Weights of a small GPT-style language model, trained from scratch on English Wikipedia.
Architecture: biases, normalized queries and keys.
Training: a variant of Muon for these matrices, 423M tokens, 6461 steps.
Each number is 128 + 24 x the weight over its row's rms, rounded and kept within 0 to 255. Layers, rows and columns count from 0. The size above them is the row's rms in percent of the matrix's.

# layer 4 MLP up, 768x192, rms 0.156, rows 279-331, columns 64-127
size [ 95 104  95 104  97 104  99 106 104  93 101 102  93  90  94  99  94 107 100  98 108  98  93  90  92  93 111 111 100  95 104  92 104  96 121 119 104  96 108 114  99  92 112 103  95 107  90 104  90  95  97 110  96]
[[154  93  74 143 119 103  98 163 137 117 145  87 112 134 122 113 124 142 139 170 113 118 122 117 143 119 111 118 126 128 141 145 149 155 142 123 142 123 112 129 147  77 109 128 148 145 124 123 125 102 126  99 129 138 130 103 117 132 110 121  75 132 101 137]
 [101 129 155 175 139 114 156 143 150 111 135 145 136 124 116 187 133 142 125 156 130 135 137 119  93 132 111  51 146  73 158 121 153 108 138 136 167  97  97 110 152 147 107 124 136 131 110 133 117 122 161 133 165 139 147 140 109 124 117 149 126 104 182 156]
 [160 149 132 101 126 105 144  94 147 126 149  94  92 128  68 115 144 102 171  96  79 102 128 118 128 120 116 106  95 150  93 122 117 124 108 100 135 158 115 154 133 131  96 140 103 105 155 129 115 133 121  95 108 116 121 121 134 128 118 140 118 158 134 119]
 [112 141 129 114 145 123 123 156 128 110 139 123 137 148 130  99 123 149  81 144 104 136 136 107 129 136  91 130 163 114 151 116 107 149 119 157  82 125 187 170 130 134 139 144 105  93 115 143  79 138 120 113 123 119 172 115 105 128 156 152 121 113  97 187]
 [134 170 115 120 150 153 158 128 110  83 145 131 157 165  99 114 157 156 117 172 112 136 188 175 103 159 158 121 156 116  70 150 126 155 102 129 108 145  96 184  85 128 128  99 127 136 154 176 151 141 103 108 124 140 135 154 116 131 127 133 152 126 112 179]
 [ 98 128 150 133 148 126 149 151 129 134 115  94  90 124 127 130 121 108 143 109 121 147 143 110 127 130 142 154  74 121 124 125 158 132 106 131 137 146 170 119  93 112 169 168 151  95 143 150  99 130  74 146 166  97 144 157 121 157 141 128 131 149 144 172]
 [128 128 106 144 125 156 129 131  92  95 104 150 142 152  66 143 119 124 153 123 155 138 126 122 123  81 152 141 119 143 100 111 100 121 146 189 125 150 142 120 141 155 155 135 136 153 137 117  97 101 128 122 126 116  87 141 131 152 111  79 121  66 147 152]
 [131 187 125 117 152 159 121 129 144  79 138 185 129  79 108 143 119 109 130 107 123 188 125 126 139 163 170  99 143 162 178  91 109 165  71 168  88 130 117 156  91 142 127 155 130 132 133 184 143 130 122 133 100 133 117 126 126 112 127 152 123 147 121 134]
 [137 109 114 104 178 129 142 122 104 123 151 113 115 151 120 108 163  70 132 126 129 112 117 147  73 131 109  99 136 133 136 149 160  97 143 130 114 124 101  64  98 133 150 106 103 127 113  87 148 132 143 170 133 101  84 125 109 113 158 106  99 142 118 130]
 [111  96  79 149 127 121  95 133 122 117 147 109  95 149 105 127 131  94 156 119 160 138 125 121 119 120 104 127 136 146 141 134 136 131 141 158 149  90 169 110 167 153 127 121 112 124 140 156 171 121 148  67 184  97 133 145 111 172 122 107 150 117 150 153]
 [137 123 133 150 126 114 109 161 111 132  99 124 164  88 141 156 142 102 141  82 130 129 124 119 115 122 139 135  68 138 118  97 114 150 110 148 128 149 162 149 141 174 146 125  77 136 126 119  66 143 130 145 121 181  69 137 108 149 146 140 122 136 120 122]
 [ 98 127 139 152 106  67 138 124 145 148  93 152 156 166  83 115 125  65 120 144 102 116 104 123 132 125 106 140 107 115 138 117 115 150 121 139 133 167  96 108 135 145 113 140 147 145 171 129  78 148  92 105 118 141  95 140 121 144  90 159 145  51 109 147]
 [113 145 112 115 155 129 121 116 139 126 140 151 115 148 150 154 113  76 146 150  98 103 120 151 145 102 134 134 142 143 149 148 142 101 211  95  90  71 134 187 136 150 108  78  97 153 126 137 122  87 127 161 124  95 131 161 149 134 174 124 105 168  95 128]
 [115 113 133 120 133 120 127 132 115  96 131 107 127 117 125 130 111 125 145 130 121  95 113 151 141 127 113 133 112 126 124 123 114 177 158 140 130 116 157 132  47 117 115 150 106 133 135 166 142 129 167 137 180 186  72 114 135 128 185 104 136 140 139 123]
 [145 113 158 133 142 155 117 137  84 119 147 166 156 110 123 143 104 128 134 131 156 123 109  96 140 154 140 123 130 166 127 171 166 142 108 111 121 121 117 111 139 154 147 109 150 124 118 106 133  87 160 128 108 107 153 149 197 137 106 126 110 124 117 127]
 [154 160 124 109 135 159 132  87 163 131 141 126 123 140 100 162 115 131 152 129 140 124 116  93 110 121 115 159 117 144 149 106 140 130 105 135  87 132  80 161 136 131 129 101  88 164 131 109 109 122 135  69 153 138 122 161 129 166 128 105 127 114 174 124]
 [197 200 151 139 117 139 111 104 121  84 142 148 118  92  93  83 167 125 153 105 137 133 111 133 112 109 115 134 123 135 113 149 153 143 139 140 128 144  87 153 163 194 143 116 180  98 115  96  75 135 149  94 114 110 126  89 130 139 119 107 116  89 157 148]
 [152 147 108 129 109 140 127 116 144 132 141 146 115 146  84 144 125 150 131 134 151 121 104 102 137  75  88 137 130 147 152  85 108 180 138 129 115 139 127 141 132  89 180 135 131 162 119 111 112  96 169 122 165 165 108 137 119 141 138 141 101 106 123  76]
 [160 161 141 144  74  99 109 130  76 130 117 127 103 151 154 135 115 112 123 138  98 127 153 141 124  91 152 173 112 120 146  68 154 120 139 130 127 141 140 163 108 104 139 157 100 122 153 104 115 114 137 146 115 142 164  92 137 138 145 141 122  72 111 123]
 [151 134 175  94  92 121 140 143 120 108 122 131 125 103 123 115 130 168 134 117 134 105 116 146 152 130  93 126 139 116  97 115 114 135 116 119 128 158  97 140 139 111  91 129  90 195 130  98 111 118 115 138 169 139 134  91 116 147 105 106 105 117 120 102]
 [107 128 115 112 169 160 145 136 131 138 105 157 146 129 162 165 168 112 129 110 128 130 158 135 100 129 172 116 118 162 143 127 139 121 105 167 137 129 156 147 117 123 133 165 127 101 131  97 122 131 138 115 152  93 124 140 111 130 125 148 182 145 102 133]
 [155 156 112 120 104 134 159 119 134 115 115 158 121 112 121 114 117 148 140  85  93 111 109 150 135 123  90  72 116 104  89 136 141  82 105 116 127 132 125 178 146  88 110  94 121 160 168 150  90 173 138 102 167 158 106 125 113 188 130 128 134 161 135 116]
 [117 140 158 159 129 132 129  97 115  84 126 129 140  98 146 142 124 126 112 144 120 168 111  92 135 114 146 127 154 129  93  79 144 124 106 133 117 109 135 154 144 164 174  91 151 122 112 114 100 123 113 147 116 123 113 149 116 197 140 158 128 126 134 143]
 [122 151  98 102 123 114 180  73  88 141 153 149  84 100 145 111 105 110 128 133 136 146 117 143 127 126 145  99 176 158 154 135  97 119 140 105 183 152 121 138 119  97 146 144 121 125 158 156 127 163  95 107 118 122 180 161 107 125 133 137 149 100 145  81]
 [134 151 110 135 112 157 118 108 139 151 117  99  96 163 154 103 143 157 171 166 115  85 129 113 128 116 146 134 123 138 118 144 158 165 152 108 119 186 150 159 140  72 131 126 153 115 133 110 169 144 142  99 131  94 143 107 120 108  96 117 108  96 145 136]
 [124 101 117 138 125 114 134 155 198 126 138 128 114 118 116 153 142 137 152 119 134 112 100 105 105  94 142 121 144 143 126 127 162  96 157 105 135 135 104 157 149 156 206 146 152 143 131  78 136 122 121 116 114 121 149 105 105 149 135 118 138 161 113 148]
 [115 125 102 153 129 139 157 143 129 139 148 191 148 134  98 126 140 105 120 101 116 154 119 123 157 121 145 169 122 108 150 151 138 114 126 159 101 166 113  98 146  88 129 142  92 126  94 129 108 134 138 129 102 149 143 106 148 152 124 149 143  87  87 132]
 [128 130 141 144  96 126 131  87 104 131  96  89 141 114 142 148 101 129 140 134 174 120 161 141 141 145 156  90  88 169 128 141 163 140 103 141 114 107 124 126 158 129 165 112 130 138 153  98  97 111 157 113  99  99 141 124 101 102 157 107 134 134 126 130]
 [109 137 204 172 145 134  99 146 151 126  89 138 110 135  93 136 103 138 112  82 126 142 155  89 157 120  90 120 126 129 126 134 147  81  93 125 123 151 120 186 114 112 145 131 114 165  93 115 131 109 122 129 140 102 103 171 131 116  98 127 137  97 151 120]
 [142 146 139 126 103 121 110 111 101 146 120 135 156 142 115  99  86 134 149 181 116 148 120 114 135 161 133 118  79 123 137 116 124 154 142 203 123 121 129 106 131 103  92 134 105 158 152 125 130 171 135 112 137  77 137 107 141  87  93 136 129 152 130 164]
 [150 155 166  94  92 131 116 130  99 143 138 125 139  81 140 120 137 138 136 112 144 129 123 142 119 139 166 116 139 111 168 164 148 112 166  92 137 144 123 139 120 142 135 128  99 181 100 164  92  90 176 134 101 121  85 129 129  80 133 107  86 126 129 131]
 [133 119 112  80 127 152 123 146 102  82 131 110 124 173 119 115 120  79 125 162 149 122 160 128 130 130 143 149 139 120 140 142 109  96 159 177 126 134 131  66 136 125 153 118 110 122 142 106 135 128  73 125 104 129 172 112 106 136 148 125  88 152 117 138]
 [140  81 105 132 145  91 139  93  86 116 134 141 128 164 135 181 161 134 151 191 135 131 140 150  85  80 132 150 107 134  55 129 126 117 164 158 138 114 120 137 147 138 128 154 107 136 137 105 123 118 123 165 130 152 146 143 119 138 121 141 152 113 135  80]
 [118 166  87 105 155  77 154 120 140  95 128 114 111 139 112 103 119  87  99 157 116 100 131 134 133 118 115 137 177 127 118 104 101 120 106 176 124 101 132 141 162 103 141 162 110 120 117 135 130 163 166 146 154 147 144 126 169 102 169 144  88 136 108  89]
 [138 145 131 128 136 128 124 113 107 136 105 121 109 111 166 137 125 109 155 118 104 118 157 147 119 116 132 130  85 127 144 159 137 152 135 134 123 148  89 129 111 142 122 130 106 126 125 133  91 128 106 139 134 126  83 119 148 119  92 120 103 101 143 102]
 [100 112 128 119  99 106 141 107 163 127 119 125 129  83 187 124 120 108 151  94 138 112 147 156 117 138 123 151 117 126 150 113  94 121 132 132  60 152 113 116  94 102  99 105 114 124 122 122 147 138 168 110 148 108 115 138 144 174 111 120 131 130 126 109]
 [160 115 134 133 172 167 136 108 179  74 161 157 139 137 165 102 116  98 161  97 144 141 152 198 103 173 132 123 122 105 125 107 155 154 111  87 139  68 108 100 114 157 176 122 166 133 155 103 112 105 111 159 138 160 115 111 111 140 157 159  79  99 106 154]
 [170  93 140 124 130 173 109 133 134 103  77 173 120 175  78  65 149 134 118 137  92 149 143 114 143 130 133 130 112 109 145 159 181 132 104 142 126 146 179 147 174 121 136 108  96 176 151 148 154 147 130 120 131 113 134 157 119 151 144 135  75 129 108 149]
 [155 157 161 128  89 111 153 152 113 140 128 190 149 170 130 119 146 133 125 115  53 128 131 106 131 168 143 162 123 149  90  89  95 143 141 125 101 171 126  94 110 137 167 122 126 135 131 120  90 123 108 148  89 155 136 144 111 168 142  86 124 106 130 104]
 [ 90 141 149 103 172 102 117 110 128 170 138 115 133 136  93 139 129 138 130  88  90 105 134  91 180 123 132 128 154 107 112 148 128  97 129 109 140 156 115 132  88  86 139 127  86 117 115  89 107 136  78  93 110 118 128 144 117 112 121 114 127 122 129  85]
 [130 105 115 156 155 123 140 140 139 165 134 137 110 134 128 123 137 111 169 172 102 114 105 117  71 142 113 143 131 164 169 127  87 119 167 116 117  82 113 135 136 138 136 113 160  99 144 126 146 136 112 128 139  98 169 144 134 120 111 135  91 127 114 104]
 [133 128  91 105 143 133 100 157 106 133 153 146 145 151 158 145 156 105 115 122 120 125 106 145 138  80 108  76 116 140  89 121 172  89 123 134 123 105 101 141 107 105 101 124 141 108 130 138 138 126 113 120 154 179 101 101 124 114 164  90 119 123 147 145]
 [123 117 108 120  99 138 117 175 122  95 107 125 141 122 104 145 174 155 135  92 131 160 140 143 144 117 164 121 119 124 137 152 134 123 107 130 113 141 125 138 148 139 142 127 138 195 102 154 117 152 137 100  95 107 111 149 123 144 143  68 152 143 159 110]
 [126 114 104 169 135  92  97 117  95 154 107 132 118 136 132 135 129 148 118 156 131 125 139 122 140  55 122 110 134 152 164 112 152 155 135 166 101 145 114 130 145 103 119 133 164 168 161 131 161  95 139 136 115 136 133 129 167 138 127  74 100 141 118 163]
 [129 176 151  90 118 145 171 164 140 103 135 180  95 148 112 173 145 118 105 121 133 178 112 167 160  96  96 134 187  64 123 110 159 149 133  88 115 112 138 145 125 169 115 129 150 132 114 116  94  87  95 163 112 129  87 161 140 180 121  96 123 149 147 134]
 [125  79 112 137 116 114 154 122 151  99 125 134 136 156 144 114  98 102 125 155 164  78 150  78 179 150 111 161 141 132 131 121 137 120 137 157 110 160 114 139 117 115 131 105 100 117 156 129 109 147 147 130 111 109 127 171 176 156 157 108 153 127 121 107]
 [130 110 140  77 151 158 121 108 180 150 161 101 116 105 134 119 166 107  96 126  72 130 151 159 125 138 144 143  87 126 136 101 137 123 133 140 120  98 106 133 127 174 117 127 140 117 170 119 151 143 113 122 120 143 118 157 147  89  76 122 113 167 198 135]
 [142 113 152  94 164 128 127 117 109 145 153 140  91 160 138 117 152  93 120 111 131 169 115 134 131 133 105 126  87 143 116  92 104 159 117 174 120 135 167 156  93 104 112 141 101 118 130 131 148 121 134 162 149 152 106 155 124 124 118 156 112 146  85  85]
 [ 77 133 129  98 119 100 114 131  97 120 105 147 102 114 124 130 145 121 129 112 116 145 115 126 107 109 144 153 143 148 137 125 159 152 151 114 123 161 152 136  87 133 124 104 111 124 104 118  56 170 114 131 130 139 136 101 113  91 124 167 122 139 126 121]
 [141 133 158 154 119 106 128 150 126  84 134 133 140 149 103 111 144 109 137 156 100 106 108 121 132 114 131 124 120 133 122 151  96 123 147 124 119 109 172 154  97 147 140 148 110 132 114 130 174 112 120 112 181 125 155 154 108 118 126 146 173 165 144 175]
 [122 167 117 110 180 174  89 115 106 114 122 156  84 130  96 124 131  98 145 108 136 132 179 110 143 122 139 144 136 100 145 151 132 118 142 111 104 132 166 180 107  85 122  81 121 126 119 167 113 135 150 120 114 139 125  92 123 141 133 171 164 141 105 139]
 [158 146 144 133 153  81 137 130 121 134 140  98 117 147 102  94  94 129 101 150  89 129 150  97 122 141 106 112  74 136 127 169 144 120  93 125 152 111 159 118 122 103 145 110 131 119 144  88  84 124 180 146 171 111 139 140  85 142 123 156 151 185 148  91]
 [132 145  74 129 149 112 102 134 119 174 104 170 136 146 102  92 121 134 135  99 136 102 158 129 129 132 163 121 152 124 155  99 154 135 112 153 172  69 117 137 115 146 147 111 150 168 155 109 180 120 107  87 122 133 148 107 139 128 147 114 111  90 123 151]]
# layer 4 MLP down (transposed), 768x192, rms 0.0412, rows 279-330, columns 64-127
size [ 84  98  94 113  97 102  98 105 106 102 104  98  93  86  88  91  96  95 108 102 117  99  99 102  93  73 101 111 101 100 113 100 100  93 119 107  92  95 105 118 100  96 112 109 103 114  88 107  91  93  91 110]
[[ 93 130 191 120 116 133 142 123 134 120  79 138 148 118 117 153 120 104 106  86 157 133 120 101 154 135 176 149 129 111 113 134 141 134 122 103  87 120 112 148 167 143 101 106 156 113 132 112 124 144 116 137 137 142 104  89 126 137 129 158 184 120 173 147]
 [145 138 111  92 120 143  82 153 134 172 140 132 116 152 117  98 126 107 127 114 171 168  87 119 156 113 104 161 129 131 128  97 153 158 129  96 136 126 139 129 146 112 117 130 115 133 135 144 132 123  95 131 145 152 128 125 122 119 120 132  84 162 159 148]
 [114 149 181 159 114  91  85 144 137  96 123 114 159 107 118 120 162 122  98 103 181 138 100  99 122 136  92 136 108 127 105 175 157 176 177 140 111 118 140 157 131 121 142 165 145 129 152 174 126 143 122 152  85 124 106 118 117  98 126 160  95 121  90 120]
 [120 150 132 151 143 102 129 174 146 173 148 135 143 158 160 134 144 134 112 116 106  92 147 110 134 134 111 106  88 141 113 107 161 166 144 128 141 149  89 136 120 112 137  98 146  82 140 129 136 141 133 165 113 118 126 149 111 107  89 127 124 126 121 157]
 [135 107 148 135  85 129 145 181 118 108 156 155 108 108 164 152 108  99 109 187 130 144 111 104 156 186 105  98 149 124 155  93 149 115 129 129  97 116 137 131  73 108 139 177 142 139 119 107 101 126 132 114 109 155 124 109 148 121 123  99  88 108 111 171]
 [125 140 122 136 119 126  79 162 121 132 144 129 175 172 165 122 138 138 164 123 126  66 159 112 112 134 116 171 113 123 149 156 122 118 174 177 140  77 115 152 149 116 158 158 116 125 111  92 107 128 178 126 138 120 159 130  95 134 116 118 146 146 111 105]
 [153  86  94 124 147 117 116 119 142  97  73 142 155 165 130 144 132 116 121 126 131  84 127 157  92 147 154 128  99 132 132 152  87 110 118 106  87 149  75 124 111 107 112 125 132 103 145 101 141 125 136 116 157 120 150 104 121 123 152 139 138  96 126 119]
 [ 72 163 133 137  89 131 163 118 167 136 191 127 129 105 111 137 166 148 123 139 135 176 133 116 133 111 163 130 114 132 112 141 128 136 128 149 138 147 162 137 110 127 180 130 101 115  90 128 155 132  84 103 130  94 163 123 140 107 139 146 129 133  50 129]
 [143  75  94 178 141 131  92 137 154 189 148  76  99 156 135 131 137 163 135 140 157 129 147 146 196  98 143 152 149 119 110 139 111 153 123 154  96 128 159 161  54 116 172 144 154 104 107 103 118 105 133 140 133 119 111 123 108 124 127 141 141 139 149 146]
 [143 118  99 107  96 148 152 105 147 143 106 142 143 100 107 145 132 131 116 128 113 156 114 153 113 154  71 119  84 149 142 137 130 150 100 156 159 142 135 115  77  82 113 136 107 134 132 144 137 117 151 144  69 156 160 131 135  84 116 111  79 123 112 130]
 [140 114 106 138  95 110 150 120 190 124 138 117 162 139 135 145 135  98 159 118 163 143 162 129  77 141 144 106 162 129  94 104 109 135 128 127 128 108 166 113 146 140 145 129  95 142 139 132 149 142 128 117 120  95 127 137 160 116 147  87 121 138 114 152]
 [120 157 146 123 122 155 106 110 110 112 150 137 181 101 123 101  91 139 110 128  85 146 111 148 163 116 153 113 158 100 153 129 133  82 101 127 141  94 170  96 110 162 153 121 112 103 150 180 112 170 126  92 100 161 152 145 124 132  86 135 101 156 122 147]
 [174  86 115 130 100 147 114  73 175 139 120 109 140 110 107 160 130 153 123 144 107 122 127 150 156 129 125 104 149 138 154 167 103 168 101 141 148 128  96 138 150 131  98 132 160 129 134 114 138 113 127 132  95 119  89 103 119 131 119 110  84 134 133 136]
 [121 105 140 124 163 119  92 140  90 119 132 124 173 157 127 127 165 132  82 129 139  94 140 119 142 149 129 146 147  99 149 155 128 100 117 101 145  98 121 119 115 104  99 162 133 113 105 132 127 132 117 143 138 177 144  76 140 101 169 123 122 132 141 176]
 [132 116 106 119 147 131 137 149 127 153 132  71 114 103 116 110 127 156 119 114 154 102 151 106 135  94  96 125 109 119 187 116 136 139 156 147 112 102 125 102 104 109  93 135 182 123 157 191 119 162 103 157 138 117 131  96 116 135 119 167 140  99 112 102]
 [ 92 106 140 127 114 154 111 156 136 125 149  92 177 165  94 135 123  80 138 129 100 130 132 146 107 134 123 100 114  91 145  95 139 132 148 135 120 117 100 141 155 166  60 162  82 110 125 143 154 136 122 109 134  93 148 125 138  94 127 117 134 110 148  87]
 [123 113 159 148 145 128 129  99 149 133 143  99  94 126 129 139  90 137 148 156 127 143 144 108 152  93 171 133 107 113 142  66 116 156 106  86 101 124 171  90 104 119  80 122 115 192 112 139 114 134 101 129 137  81 135 188 130 176 132 169 141 132 165 126]
 [155 131 111 124 138 117 140  92 130 108 152 130 118 144 108 182 109 175 123 132 171 102 108  94 117  76 108 121 111 111 143 108 133 157 122 152 122  67 132 133 104 124 151 115 144 197 139 109 117 138 151 105 139 180 116 152 127 143 102 131 120 127 106  79]
 [ 78 109 116 107 113 150 173 111 171 109 162 140 180 104 161 131 133 140  70 135 153  90 134 137  99 120 138 169 107 128 127 141 140 165 131 149 145 126 113 160 123 121 107 122 133 112 112 158 151 138 109 167 133 146 133 136 125 121 101 135  96 147 111  87]
 [101 132 174 142  93  92 107 115 121 142 131 124 169 140 167 150 131 119 146 183 106 143  99  95 144 116 121 143 113  99 100 137 114 117 160 139 123  66  80 151  93 153 132  97 111 140 132 116 120 109 131 134  97 153 120 154 159 135 129 132  85 128 167 129]
 [121 135 126 136 159 139 124 124  68 130 113 138 160  94 135 138  94 138 118 140 155 157 140 124 161 107 123 170 102 163 152 125 154 121 142 117 158 176 122  51  88 112 145 130  96 141  95 158 106 126 153 114 147  90 117  96 109 138 142 166 134 111 110  98]
 [109 110 138 187  99 111 114 108 139 138 137  86 122 126 100 146 112 147 138 161 118 111 123  95 175 123 165 161 129 140 146 136  74 108  98 156 142 142 145 145  98 156 129 107 109 112  90 115 114 160 122 154  84 111 136 123 137 123 106 145 112 119 154  97]
 [140 128 125 147 114 119 101 111 106 113 116 159 108 111 155 110 105 130 134 135 124  93 104 123  81  93 193 105 158 163  89 115 122  87 141 111 139 113  82 166 140 132 146 154 132 145  67 137 160 128 132 146 114 134 140 101 184 135 143 160 127 140 124 101]
 [ 98 121 116 142 160 163  85 141 122 109 125 127 129 136 160 125 129 121 137 131 163 150 134 108  99 153 117  91  91 165 120 150 131 125 132 163  98 123 116 128 120 120 122 120 133  99  97 132  99 166 113 183 132 119  99  96 141 164  97 110 170 126  96 149]
 [135 158 133 145 126  94 143 139 137 163 137 149 174  75 144 180 108 103  80 136 125 139  99 111  78 109 106 102 148 128 125 113  85 176 132 114 156  81 121 156 103 128 165 145 136 145 118 125 120 125 110 108 156 145 130 151 138 118 112 116 100 161 143 105]
 [ 95 124 149 124 105 130 109 130  69 101 115 154 146 139 124 107 120 108 117 148 120 141 137 146 129 150 128  99 121 119 133 154 122 152 110 122 155 129  98 125  93 115  83 127 113  70 117 177 118 109 113 125 137 131 135  78 127 110 132 124 137  94 119 138]
 [127 123 103 133 153 138 102  57 174  96 125 144 137 138 146 174 133 144 107 139  91 130 183 128 138 107 161 108 155 127 129 113  94 155 159 160 102 135 125 141 136 133 161 107 123 144 120 111 163 150 112 127  82 139 130 124 125 120 123 124  83 140 115 135]
 [111 140 131 145  91 116 167 141 135 123 152  89 134  97 121 133 132 114 160 168 104 100 145 148 121 163 174 132 124 129 146 126 148 102 132 106 138 135 108 126 135  98 138 147 124  64 144 124  80 101 113 116 134 109 152  86 144  96 141 147 108 157 141 123]
 [131 148  88 139 106 145 143 142 113 178 139 126 124 113 109 143 149 115 127 121 131  74  95 130 178 128 112 145  67 138 117 153 172 151 165 144  97 138 137 125 138 100 120 118 105 138 123 122 153 131 141 121 114 112 116 102 114  79 121 113 125 133 103 116]
 [ 83 101 148 120 120 111 113 153 122 148 187 137  79 162 111 123 161 104 129 150 138 128 112 125 107 112 139 159 143  98 158 126 124 156 127 109 174 117 156 130 100 102 152 140 136  77 116 115 115 148 121  99 149 127 133 160 140 103  97 127 112 119 147 129]
 [127 176 102 148 136 197 137 129 106 104 117  96 156 158 128 151 122 167 150  81 151 131 117  96 142 106 129  91 157  90 144 126 109 151 115  90  93 134 111 105  85 134 142 168 116 134 106 132 130  82 125 121  68 134 137 142 145 146 146 125 108  99 127 144]
 [124 108 128 153 144 139 127 106 145 123 132 116 145  81 166 140 130 163 139  53 140 152 130 124 110 157  76 119 146 146  83 155 160 116 167 112 127 128 120 151 135 136 114 121 145 146 111 142 152 143 100 105 158 106 107 154 135 119 161 114 134 135 127 129]
 [105 142 124 153 157 104 116 123 105 179 135 164 109 102  80 166 131 157 119 132 183 128 110 101 137 125 109 177 111 105 129 125  88 152 101 130 104 134 132 102 112 106 122 139 153 149 108 140 161 122 135 139 168 176 137 130 144 115 104 156 143 111  77 143]
 [124 102 129 122  97 167 155 144 123 124 123 104 137 113 153 120 153 140 148  96 165 111 117 131 138 107 112  92 111 137 127 163 126 130 160 138 149 170 166 133 148 188 122 115 157 164 138  85 125 109 132 127 121 102 111 134 107 125 120  87 108 120 159 105]
 [134 124 157 125 124 115 134 132 112 117 113 160 153  83 127 140  97 122 155 123 146 136 120 155 112 120 128 133 124  71 143 142 147 148 142 158  87 147 104 165 127 156 135 122 106  79 112 142 166 165 100 121 118 133 106  99 187 109 116  95 116  69 126  90]
 [154 133 120 145 107  82 126 113 151 117 102 140 126 114 162 131 141 126 110 112 118 101 160 123  88 142 117 134 130 151 118 118 148 127  94 124 149 166 100 142 136 162 169 119 106 175 105 105 144 107 158  82 113 163 126 164 136 159 183 134 141 149 129 146]
 [140 111 104 116 135  77  96 136 100 145 111 113 123 115  63 136 110 128 116 128 131 160 116  88 157 141 120 122 167 142 106 138 119 111 105 130 131 179 153 152 130 159 139  94  84 141 114 147  93 127 116  87 141 118 167 164 152 144 115 122 148 168 185 102]
 [113 104 130  94 119  89 154 133 128 176 114 166 110 142 121 139 125 161  94 134 116 121 143 125 127  88 156 133  98 155 132 141 123 121  99 142 106 120 124 119  91 111 132 128 119 138 127 131 133 127  96 106 110  90 143 108 152 111 129 111 137 113 165 143]
 [105  99  99 129 113 113 107 112  74 123 148 142 128 125 115 123 105 148 117 108 130 123 141 149 109 186 102 157 131 148 144 133 111 123 123 145 126 146 157 130 159 170 117 116 124 111 126 150 115 147 111 117 179 141 144 151 102 109 144 117 111 143 116 107]
 [ 91 118 132 129 112 126  78 156 124 137 122 131  95 138 122 138 169 122 136 118 115 125 125 118 112 116 106 116 112 121 121 129 116 125 112 125 172 140  95 124  83 109 120 198 136 131 128 104 140 122 124 120 144 139 120 127 128 177 112 168 104 153 154 160]
 [130 185 160 140 110 171 135 152 138 119 161 106 130 158 132  96 134 126 141 113 112 116 123 169 123 142 153 154 137 123 120 118 115 118 148 103 132 122 136 122 113 148 131 104 145  64 130 122 166 120 122 172 126 173 144 104 104 118 132 121 158 191 133 157]
 [111 138 155 135 132 127 144 110 129 147 130 140 150 119 106  98 140 160  90 129 133 127 141 111 150 152 133 149 113 127 129 122 121 128 128  92 146  77 103 152 139 175 149 132 188 113 192 140 153 148 132 101 153 117  76 141 110 104 117 103 120 116 109 100]
 [117 110 111 134 106 147 103  96 140  81 111 147 106 120 154 135 165 114 134 107 124 177 123 120 153 129 120 160 178 151 121 163 109 109  85 123 157 159  84 137 184 134 112 140 115 161  99 148 113 139 148  94 108 117  87 147 114  95 141 147 116 118 177  81]
 [ 95 124 102 107 110  98 107 116 150 121 126 164 116 129 152 144 102 131 121 138 108 100 110 114 113 147 144 134 111 161 179 132 137 123  99 120 158  95 133 113 102 150 111 146 117  84 143 150 154 130  80 157 138 147 141 109 118  99 119 129 148 120 126 103]
 [ 91 129 126 116 145 128 133 160 107 141 120 141 103 142 125  68 164 127 149 109 132 132  56 112  96 133 119 137 123 114 108 154 113 103 109  93 114 154 112 111 146 141 122 150 142 132 136  87  99 117 118 109 147 159 150 138 162 123 102  89 149 124  90 167]
 [129 114 116 135 139  95 165 141 118 131 144 122 147 146 144 135 112 127 160 132 116 114 117 115 129 139 128  82 151 120  92 138 115 129 143 126 138 150 130 118 130  86 147 158  85 132 130 146 122 168 149  85 115 150 129 104 118 142 168 117 150 117  91 146]
 [153  86 110 121 182 110 139 115 117 168 115 145 125 149  94 133 122 138 112 141 195 122 116 117 154  78 108 112 153 130 126 108 120 160 115  93 130 103 147 139 110  75 139 102 128 134  97  96 148  86 158 145 162 136 134  83 111 134 179 149 150  95 119 109]
 [125 148 152 151 123 115 147 118  79 120 122 132 107 119 137 124 105 191 169 123  79 125 121  99 109 162 100 117 167 103 130 134 147 127 173 106 165 120 127 154 138 120 135 108 121 128 153 101 117 141 115 138 128 113 140 117  95 103 170  79 151 112 126 144]
 [162  87 113 110  95 125 115 143 158 155  92  84 145 126 116 163 132 102 148 118 105 136  69 121 191 121 109  78 148 137 133 116 160 145 129 146 101 134 134 146 153 142 133 135 112 148 167 146 151 133 128 132 112 127 103 101 125 111  95  94 104 106 110  85]
 [159 139 158 112  99 164 130 111 139  85 152 151  68 140 138 128 136 160 129 140 104  79  97 122 139 115 119 135 160 115 135  95 111 134 134 191 133  91 159 127 104  87 124 106 106 134 126 163 121 133 123 107  93 110 116 121 129 100  97 113 144 129 130 134]
 [129 105  99  94  99 116 194 136  96 177 171 129 152 115 109 152 127 134 152 108  75 127 100 159 163 113 132 146 118 174 146 103 107 150 137 135 147 147 135 102 161 136 139 148 110 151 129 119 130 124 119 135 140 128 100 164 113 135 127 132 113 103 147 143]
 [121  98 146 120 155 106 144 113 132 146 169 120 200 133 141 104 124 167 114 107  96  90 160 147 136 105 127 131 100 140 147 100 130 135 143 139  98 130 123 143 136 113 168 134 128 114 108 181  91 111 136 160 115 149 136 110 103 153 133 113 116 151 116 129]]